{"hidden_size": 768, "hidden_act": "squared_relu", "positions": "rope", "rope_fraction": 1.0, "qk_norm": true, "extras": ["capped logits"], "init_std_down": 0.0, "optimizer": "adamw", "learning_rate": 0.000753, "train_tokens": 870000000}
Each number is 128 + 24 x the weight over its row's rms, rounded and kept within 0 to 255. Layers, rows and columns count from 0. The size above them is the row's rms in percent of the matrix's.

# layer 5 MLP up, 3072x768, rms 0.044, rows 2419-2443, columns 640-703
size [103  88 113 103 101 107 108  92 103  95  99 106  94  90 101  98 102 100 109  87  98  97 100 103 100]
[[122 143 135 123 127 115 135 172 143  97  78 151 130 120 109 133 150 166 122 113 107 163 126 137 125 112 102 129 142 114 142 105 128 101 115 112 172 131 180 108  80  99 111 149 145 131 145 110  92 101 161 113 176 142 136 137 129 129 121 107 145 142 100  78]
 [101 120 170 107 123 141 188 139 129 158  71  90  98 145 109 145 110 151  75  93  99 137 173 116 116 115 139 156 130 109 178  82 114 127 118 137  84 151 142 110  96 167 134 156 125 121 152 135 116  70 118 112  98 130 115 117 123 139 110 159  86  74 108 145]
 [147 145 143 124 127 120 151 115 128 133  96 164 160 124 138  81 113 165 124 129 126 122 195 143 134 142 156 128 131  97 115  98 123 103 147 132 126 130  93  87 135 162 164  98 119 128 132 132  88 116 133 131 130 123 123 122 120 137 140 185 125 125 113 120]
 [130 171 173 136 122 103 145 137 105 149 102 122 130 171 117 120 142 112 146 142 151 158 158 146 113 117 112  96 120 104 140 119 111 119 139 125  99 190 110  96 106  59 134 126 145 121 112 111  94 143 120 138 139 131 123 129 127 157 117 152 119 112 111 128]
 [177 122 139  89 149 130 145 116 151 136  95 177 153 107 109 163 117 119 106  63 114 141 118 146 141 156 144 166 105  97 125 115 101 137 160  90 124 157 115 130 138 146 126 154 142 120 147 107  96 115 152 128  92 100 126 110 121 102 143  96 125 152  98 149]
 [124 149  99  86 139 153 143 156 164 137 113 151 137 113 123 162 130 117 115 129 152 100  98 133 151 114 115 117 172 153 110 122 155 137  68 132 150 163 157  93 141 154  95 106 107 190 135 142 142 153  90 116 119 141 109 117 117 112 112 134 126 110 128 129]
 [150 109 124 136 138 182 131 124 142 102  93 142 159  80 109 137 129  92 148 131 132 171 133 156 133  81 168 137 167 114 149 160 161 105 114 114 171  94 127 172 116 187 153 175 167  98 131 157 154 155 111 118 147 148 152 105 142  87 144 143 129 141  85 147]
 [185 144 136 125 120  86 148 104 125 116 122 147 102 177  99 163  82 109 158 118 130 143 162 115 135 148 113 106 172 125 138 170 106 110 167 119  98 171 125 124 133 126 162 116 113 156  85  90 128 119 186 120  91 144 162 152 103 130  87 138 146 123 155 102]
 [136 128 118 146 127 132 137 147 126 139 114 178 110 105  69  63 130 105 113  96 124 137 142 124 169 142  73 112 113 127 111 120 131 134  74 119 121 155  67 153 138 112 107  96 136 105 147  90 146 128 110 142 147 142 138 130 113 115 120 121 135 145 147  98]
 [128 149 149 119 125 135 127 151 164 131 150 140 147 118 134 144 128 129 134 145 116 105 128 130 123 126 108 137 112 120 120 115 145 151 141  87 148 140 106 128 117 138 178 141 166 138 139 154 125 130 132 100  99 105 155 127  80 123 114 134 111 109 143 125]
 [128 182 138 118 110 108 124 166 138 122 123 149 115 125 100 108 174 111 152  73 118  92 124 116  95 144 111 110 104 155 129 146 152 136 109 115 114 133 119 117 170 117  96  83 135  88 153 162 146 150 152 150 102  96 194 182 144 118  89 119 121 106  89  52]
 [102 161 115 112 188 124 131 122 171 129 132 138 136 131 121  94 123 106 102 108 175 152 128 119 153 138 165 142 128 180 163 123 141 102 119 109 171 125 138 133  70 142 125 105 156 103 167 158  95 144 123 116  89  93 106 117   1 162 140 168 123 111 120 114]
 [123 133 114  79 150  91 132 112 102 142 159  91 196 156 102 107 118 137 156 108 176 145 141 144 125 124 146 104 154 149 161 124  88 153 124 105 188 108 137 151 119 128 107 188 152 124 178 132 107  76 146 120 133 112  99 128  86 118 146 124 103 156  90 129]
 [150 137 197 101 120 137 124  83  86 125 128 151  92 119 126 151 153 106 144 134 140 109 120 104 125 113 143 145 144 124 175 113 161 116 112 116 144  86 101 138  84 134 109 108  99 142 150 117  81 153 135 155 107  81 130 156 102 102 131 107 181 134  51 111]
 [112 125 108 156 113 116 155 137 123 128 107 137 149 159 139  85 128  83 120 121 176 115 109 162 122 108 118  93 135 103 118 138  97 132 149 133 143  99  90 133 170 155 178 132 152 139 105  85 104 136 158  59 117 110 106  76 128 124 152 172 116 107 104 119]
 [161 184  74 125 135 162 153 164 107 109 105 168 138 118 137 116 153 122 142 134 109 114 122 121 144 148 128 152 108 123 136 164 103  99 106 115 205 131 145 108 144  95 130 126 127 134 140 141 110 135 165 130 141 111 104 140 132 144 110 126 112 124 122 122]
 [185 169 123  66  93 142 155 153 131 120  99 110  97  97 128 111 146 112 146 117  98 108 155 117 137  71 146 147 103 134 121 112 142 135 122 139 119 136 109 138 121 137 115 115 172 106 154 105 130  97 137 117 126 120 147  94 141 171  89 149 104 146 122 140]
 [127 145 160  99 111 131 135 138 144 155 111 116 104 137 101 107 108 141 104 145 104 169 182 170 116 146 135 128 147 146 116  83 167  99 164 140 107 113 118  87  80 132  91  84 120 148 127  79 137 125 115  96 114  99 139 129 152 124 149 132 179 143  81 114]
 [130 143 102 124  97 136 153 159 138 131 149 114 175 142 102 150 108  96 136 119 134 124 108 169 126 196 110 146 153 123 114  84 198 119 141 120 123 129 139  99 163 166 149  91 168 123 143 107 147 140 149  85  84 157 119 136 134 153 148 149 137 136 126 124]
 [122 142 146  96 145 153 138 159 133 176 136 108 103 157 124 116 124  85 145 135 159 132 142 124 123 143 120  93 115 131 105 125 132 155 145 116 148 113 119 108 153 122  76  99 139 135 138 103 161 100 120  88 131 177 151 146 117 150 147 112 152 129 126 112]
 [151 132 137 110 128 120 127 101  95 147 143 140 156 143 114  86 141 113 125  99 111 100 131 184 126 142 128 172 156 149 167 161 156 123 132 134 118 162  82  92 119 138 152 140 101 169 107 125 124 169 160 137 112  93  95 116 103  80 126 115 130 111 106  94]
 [170 139 127 151 155 128 200 117 120 140 110 118 147  97  81 134 137 105 109 127 131 183 136 163  79  74  88 172 129 157 175 107 118 139 113 125 100 130 159  96 113 145 138 152  94 106 112 135 148  90 150 165 111 131 136 150 135 150  77 157 149 143 122 126]
 [169 126 135 103 119  85 140 131 130 133 150 136 158 136  77 127  86  63 135 118 157 154 159 111 186  76  97 112 138 156 139 124 184 103 146 130 120 117 129  86 130 105 159 112 118 107 137  76 126 149 109 126  98 151 110 159 100 111 121 104 161 118 169  63]
 [133 205 127  95 136 133 124 142 120 146 111 137 129 137 128 140 151 121 112  66 149  99 112 161 164 134 140  84 155 144 163 100 150 139 129 141 165 143 192  98 120 112 110 138 102  82 110 136 101 155 153 126 154 167 148 159 106  76 102 140 170 107  86 101]
 [168 159 166 171 118 131 140  99 127 140  95  98 142 162 122 137 123 156 133 148 104 147 152 152 102 164 111 168 131 173 130 141 131 110 121 144 121 150 141 130 195 129 107 147 103 120 129 124 129 124 142  77 148 165 123 104 134 113  94 101 132 121 145 122]]
# layer 5 MLP down (transposed), 3072x768, rms 0.0405, rows 2419-2442, columns 640-703
size [104  93 108 103 102 107 105  94 104  96  99 103  96  95 101  98 103 101 112  92  99  97 100 103]
[[107 105 139 149 131 113 125 161 165 103 106 102 106  67 132 107 164 114 138 164 102 152 143  95 130  98 120 153  85 133 128 147 114 121 124 138 160 111 119 148 164 136  99 118 122 126 148  73 142 116 146 128 169 143 142 120 128 132  97 129 107 119  94 161]
 [150 107  82 136 152 135 140  70 134 142  94 114 120 115 139  91 144 163 136 122 136 127 161 158 160 155 114 125 117 143 141 109 149 104  75 159 128 140 178 136 114 109 119 151 116 157 106 109 131 112 120 151 151 109 140 136 176 144 164 140 127 102 113  91]
 [ 99 116 134 103 128 140  99 139 133 141 127 145 177  84 112 140 123 184 177 127 133  92 139 162 160 158 106 109 133 116 173 151 147 114  96 110 116 140 144 138 110 167 136 120 127 150 164 164 153 127 140 123 184 142  56 154 106 128 122 108 127 176 152  73]
 [180 146 112 133 131 131 122  86 120 126 126 108 143 121 120 134 112 117 102 126 114 160 135 162 132 118 126 130 101 131  81 129 118  88 117 105 134 145 153 106 159 163 111 124 107 157 138 127  88 124 136 130 140 139  98 122  83 138 127 143 100 159 159 112]
 [144 149 142 103 160 108 115  69 166  96 158 141 138 154 153 119 126 105 104 132  88 113 108 122 152  88 136 149 148 125 121 144 112 134 131 180  89 131 136 129 107 114 129 141 130 128 124 118 185 107 141 112  86 142 126 105 108 127  93  92 148 110 143 124]
 [107 165 144 118  79 155 102 105 116 101 104 148 129 112 123 150 137 111 110 123 145 124 146 113 135 127  98  92 156 140 115 145 120 108 157 176 100 130  99 130 160 101 113 130  91  91 113 161 162  85 127 142 147 148 125 127 121 109 203 125 167 150 168 140]
 [109  95  74 125 122 134 115 118 135 104 128 147  99  99 107 103 104 124 132 114 133 134  93 169 163 139 146 114 134 140 152 139 152 140 119 161 138 130 129 133 159 115 154 109 151 112 105  96 148 106 183 127 107 136 131 162 146 131  89 136 141 136 115 127]
 [154 143 156 123 138 131 176  98 144 152 153 120 124 128 138 116 127 116 106 140 111 142  81 129 135 121 163 160 103 145 173 151 132 118 144 124 126 123 152 104 149 140 108 106 105 133 131 122 153  81 150 130  99 149 112 154 133 110 141 109 142 140 104 125]
 [130 102 124 128 123 102 147 112 123 100 139 148  87  97 106 127 136 145 117 153 110 107 130  95 148 124 133 142 156 127 115 163 123  90 117 118 137 127 124  86 127 122 157 156 139 133  92 124 144 135 185  94 142 106 109 166 106 101 113 133 139 105 115 114]
 [157 139 104 137 140 159 156 135 129 113 142 119 103 156 115 104 167 122 124 133 119 191 136 127 135 120 154 142 132 121 111 139 158 145 116 133 117 147  96 132 133 122 107 157 118 113 154  80 140  82  78 135 167 162  80  90 109 146 151 170 106 142 133 114]
 [117 132 185 137 150 150 157  83 127 123 153 116 129 208 112 109 132 123 133 117 120 137 105 115 155 114  96  89 140 161 144 143 154  94 174 157 139 151 161 171 119 111 105 116 100 153 181 142 136 111 100 110 121 125 102 102 106 144 145 147  82 112 128 133]
 [168 131 177 141 131 131 142 174 123 149 132 116 121 112 145 137 119 122 157 151 113  97 128 125 168 106 130 136 117 111 126  97 119 123  94 166 109  87 108 191 127  95 149 119 158 103 159 126 106 135 114 101 167 116 102 115 142 105 114 107 124 120  93 137]
 [110 114 129 116 135 134 109 142 135 120 172 126 166  85 115 109 125 166 103 115 175 126  94 163 166 153 101 148 156 144 187 161 104  84 131 145 103 123  81 153 157 152 146 139 171  71 140 111 118 115 111 140 103 147 134 103 173 113 148  87 117 134 124 108]
 [142  99  97 107 148 143 199 123 175 132 115 158 124 160 133 121  82 129  75 137 102 127 108  99 110 127 102 126 131 139 124 144 133 166 160 122 135 152 136 113 121 149 125 167 183 146 135 116 163 134 133  88 149 128 133  89 154 160 124 140 133  96 162 135]
 [144 149 131 179 105 172 128 175 143 139 131 147  88  95 131 111 159 135 159 100  95 119 174  63 103 139 143 132 125 125 113 141 151 164 113 103 139 143 119  96 125 129 139 100 119 120 110 135 182 132 130 153 170 156  61 152 143 171  93 108  88 131 152 109]
 [161 137 119  98 112 103 138 136 164 122 165  88 122 102 192 143 137 150 117 183 121 111  79 177 135 137 125 129  99 125  85 127  90  92 169 149 133  96 189 114  66  91 143 135 120 131 140 127 121 132 141 155 132 137 136 115 132 101 157 116  97 143 104 146]
 [118  99 131 129 116 105 175 162 117 148 153 110 144 127 129 136 100 128  66 128 143 126 131 117 105  99  91 123 126  97 128 132 165 170 141 103 100 135 120 128 102 125 132 113 135 117 171 106  92 101 144 159 164 149 114 139 163 105 120 154 103 144 158 102]
 [142  85 111 135 111 121 120 138  98 104 156 142 126 130  86 126 138 121 168 115 124 106 149 140 148 137 102 184 141 160 140 171  66 127 138 118 113 132 145 119 128  91 118 133 101 120 142 170 145  89  95 130 144 142  95 144 137 156 147 147 127 115 142 123]
 [116 151 132 114 137 178 107 114  58 175 103 126 139  93 129 123 122 126 139 119 107 141 114 102 138 131 129 135 136 175 101 131 192 167 149 138 145 133 132 120 156  88 116 116  99 115 156 147 120 139 132 120 137 137  70 155  91 152 114 113  87 123 155  94]
 [118  80 129 153 177 115  86 114 138 112 161 168 154 154 139 111 119 139  66 143 125 110 113 127 111  98 101 106 120 122 131 141 135 129 160 107 136 152 135 194 121 146 126 125 136 131 133 108 153 155 113 121  63 134 154 124 107 127 128 145 107 136 128 150]
 [151 120 134 106 120 139 130  85 160 114  96  74 114 131 166  86 119 112 145 162 113 124  92 134 118 114 176 120 132 126 106  87 103 147 154 107 163 126 162 141 152 105 184 177 127 162 137 157 123 172 101 105 123 110 113 143 170 106 169 152 141  98 159 114]
 [158 133 118  95 111  72 150  75 127 142 128 112 109 134 151 157 150 140  98 166 106 132 136  95 142 139 109 128 143 122 126 128 101 126 164 161 116 131 116 185 126 148 142 132 132 123 105 132 117 151 125 110 171 132 138 136 133 133 103 171 132 148  77 146]
 [167 134 116 177  93 114 147 108 109 108 133 112 129 118 101 160 119  87 144 121 134 103 171 110 142 151 113 161 119 156 129 117 145 123 164 130 135 165  81 123 115 146 182 101 108 130 108 183 145  88 113  98 168 182  88 165 128 153 127  98 151 129 112 119]
 [116  79  86 107 117 155 140 117  83 160 105 125 115  99  82  97 169 152 134  82 138  92 134 179 166 142 115 117 142 104 101  94 145 142 145 128 123 136 120 152 151 139 122 152  93 134 116 140 165 121 155  97 125 106 140 170 149 145 125 123 160  87 169 135]]